{
  "d_model": 160,
  "d_mlp": 448,
  "activation": "swiglu",
  "parallel_block": false,
  "extras": ["a smear gate", "capped logits"],
  "init": "uniform",
  "init_std_qkv": 0.0453,
  "init_std_o": 0.0,
  "seq_len": 256,
  "steps": 7538,
  "dataset": "wikipedia_en"
}
Each number is 500 + 50 x the weight over its row's rms, rounded and kept within 0 to 999. Layers, rows and columns count from 0. Numbers have three digits each. The size before them is the row's rms in percent of the matrix's.

# gate: layer 2 MLP gate, 448x160, rms 0.116, rows 336-341, columns 0-159
# up: layer 2 MLP up, 448x160, rms 0.117, rows 336-341, columns 0-159
# down: layer 2 MLP down (transposed), 448x160, rms 0.0363, rows 336-340, columns 0-159
gate336 104:532496586576436502416413512473536498428513498563520398545450511507520434511495548548429486520395509503520454500499457485543568484429478457430531423436446480424475486459527516439434510543508459572536539407475474510425441613517370532489441521537489482533457492542496483456467567541424517474471504590545478415459507440547480447489525510558472500481446540420466446429505543500559427503512573594527468457516425532494461621568440538479563458564419486437533443636468522455514498523460436
up336 093:606424517558624517466435497480441483568512444433465499500460606585507533554570475449512509492598450492454447475498490561590449586589534555496562446402503450409522511454561414533476573462442576547455493538464447495593521489490623484564510474539555476435493543452460494525569503481550493399498412577481436532431487474467496444457426483432456463478452429491522489504501481528568554565563497432443541519498585544453466415573524523454518485476535527465511507445534520520540552494509443
down336 096:528442452470520496547585457508473518636461539505421531481493544542486491533483469473434546473545408515538493535425554487376399512468466530487473609494551547577425515494466480503523610501471471377470465605541488448493482493530560495423524531504519519469528496465554496460591437529587525485505484468446504452486562409570430535531526443526579596528537445555544522457422440436476464476476524454478548507591568548452559488447433406610534484572404507515441557504551442503484517484476492
gate337 094:477500464532520486552431502478454546529419534365465446551577505433487511505534500477575458495530491509498341446477518506434456491477521420431528477555435510455539483424414463496505502440498438401545490459386501558569462531458486432574475523460437572385489513567543537535492536502550515482501526564454486497431560433454434478503570486549432490609498444609509511477526525572442518586419519503560592506507469424497465544511457500524447495382501525517460423454460548409504506484564497
up337 096:498463451455512531484564507544506562433537507490491570429532472551471476477552483490545515502542521494452519531526588433570538438536418645548463512502537539479482407524560589565520535637496462458524477518410628482399500552462486510466512503498439497464528450508518577547537598473537523550553554525466544549428431511571525529450469578469399535489401471501556518569410542555479551601518539485419524451530450510527525432541535436423612469432403545546518523505494530469538495498482476
down337 100:599537564613491423460538396464420525493518479404492564571475543479527484509449502497503462528588441383504505600448432564556561575538473470525451519471504570571472515518550430517407477512508479516504525429529532476515569506481589513564633505478484409608482472565469518454537426506486501482508456495493525532423500487450493540467539503551582502490552510490608491425625578479543533605527501491581523508456507507520540583514574511503559487473469454502578489509516544600554498490501567
gate338 103:537506478551464428426506459550399526512583470573409523448568446571489423526495534459549504487511482524506493544486515437579434561474495542590519435534501472456509493513576562528479461512464448397510450499422440483496463499522414555489545551517519494528489571541437522510458526518452447451520452420466400435430556541609509501526466547495448498416381567583465471576492576507420544521631462471462473540528474468517485536456515515448526466473414483534435442485457433533436434411453609
up338 101:525494571557531510602503523588451464508505439446526566503536537417487525489480438497373501483610471510448468482599455494520463419596547472478540480464483524529536494491585416518608473534515505467520514538464574501502525576533543525537492511420621401512477487492501515447572420485384491575521469456569447542504528502436444503467462529406567571553351464532442445429566460490536547462540530569413456508421506521532514524491499530481474500506534454509468575496495454534463392506479575
down338 098:483502517545468464606547500514519457504464436489470469516442400441474450439445512539485457497490522531487537538663529564525397429468376489447435479499445448542491435519496475410476473498519516487477514581511526496499488508563522565487511483477477443516423413581548528485482498502444470455517494469456468473444523509531456498526507481417474520499466459502395534467508469411509594470488540474437430504381550408593513480530493589525642547434542508546386531532499524501424369451426539
gate339 093:479580463492472451555441426513539511434520543485444468461398518472583437521484488489431466439561510486522546473493555407456532532559523472562484538486499461457592432489477562463525633565485512497519568372565514441500623397596551439438449594472553507510445576468523447594497517507558573492440541523569482470461567507504534477492434431538450508543486391491429441499473492481467472536504544599490513507521445549510477526481545544529429529409495460409496534480409598526506519508516512
up339 094:455517522571437468538586423532424433527587487497561483536529488477476519461509482564408553519554514539517451519393484547409526487481538498429497443418465594547476409507455548428504569596522423517502554464489553519526397509457434460547573452588612497508494503499433500379519477529495517548574450417576454599466508497514483531558528499459541551532497504496507500523499437604420469431472506558496571569453507538456533495489520640570495514590480458466488561473490464455538495496581516
down339 092:506513459465446452464491571480484452546553516523455595503528446571446521415516545472463444519501512580449473549389465476423523564458510496548473551528602562503486552454499417457496482494424517465568497519490418482491486460584605476475493478510470498635495517468483577524435512527477360475471421543482476484561532488428400501529546523543549478559452510520508482479529462624492446490610523587492460511551399406473443456489460446490550434535526557547513498459583422458616571486504479
gate340 102:499463552484562550463443556514651407536449572496513508514514494541411462476456483517437508407586504505527491561414591516493450476584482457454467527531582516467514550592488498575481415525481534499516424543522510464485439489578517474636495480473530372504503401552441533532501532562483398464529524521525486454471505536555472438557478492537601488527500482595503495584528404519564501491486427529507506559594551534517506604500502513423533527553491561475573500535478499447523464473503632
up340 106:478504475448503518429517545481572510430494450580453504466422483553514548482501566522606470501512472512594500503554487451445554448417511541541477543513452527449540415540496525477559493456414430518493524458521422490462503529467503498459470510453420539502416480488551390389558524511450575490487509442553600463416548552427509486435508489499447373467391542463508502563428500555463519542414543432468517442401468538569515491446596568550484444499523558466573528469408613513465464551562491
down340 109:489429466538492508556544447494471543598472501458516532499436580529444502528433495475458523475511507467400466497372461551579477552496524524573487515455437483555553653516453485480484554591570498449508457489439524550447495492527400425492480491617506478515553545465424514421483463451538552606518455493558546538586479457517483503496524485445509544622558458449588445417549495531521525532511556585479577572511467447535444546488509419561476430500534483566536633473515472555485583522486488
gate341 096:490602546507452468527518471468468549605426446480548459481470584460440425628536530414540394527490556437473537504530548555453493473496411525497474538471473488474558559486458533481555561457557354455359449513482476489544535472439635501441517503399576516536549475462496492524491536427442528619422505434560567467498527545498500550498454486515462488547405503550530496531468501494437407471481541465515496574533508558530544543435452440454488518545502484560427404495503439484525507502453503
up341 094:503449462448544518525486493458484528585565515512559486521453428544491513416457593580520466422476501512552538595435595573542460431517516506586485476575518534544495569468639583461495484549492516488572611431511478562500544558472448538484481513534449447447542469479407449526462567591492458420516437592498535491467585527439502483465465530520533518503486469457476480523536602541613541539535476552464513506412602438548572523509485510490486518487463529461453500539461450452514623464590591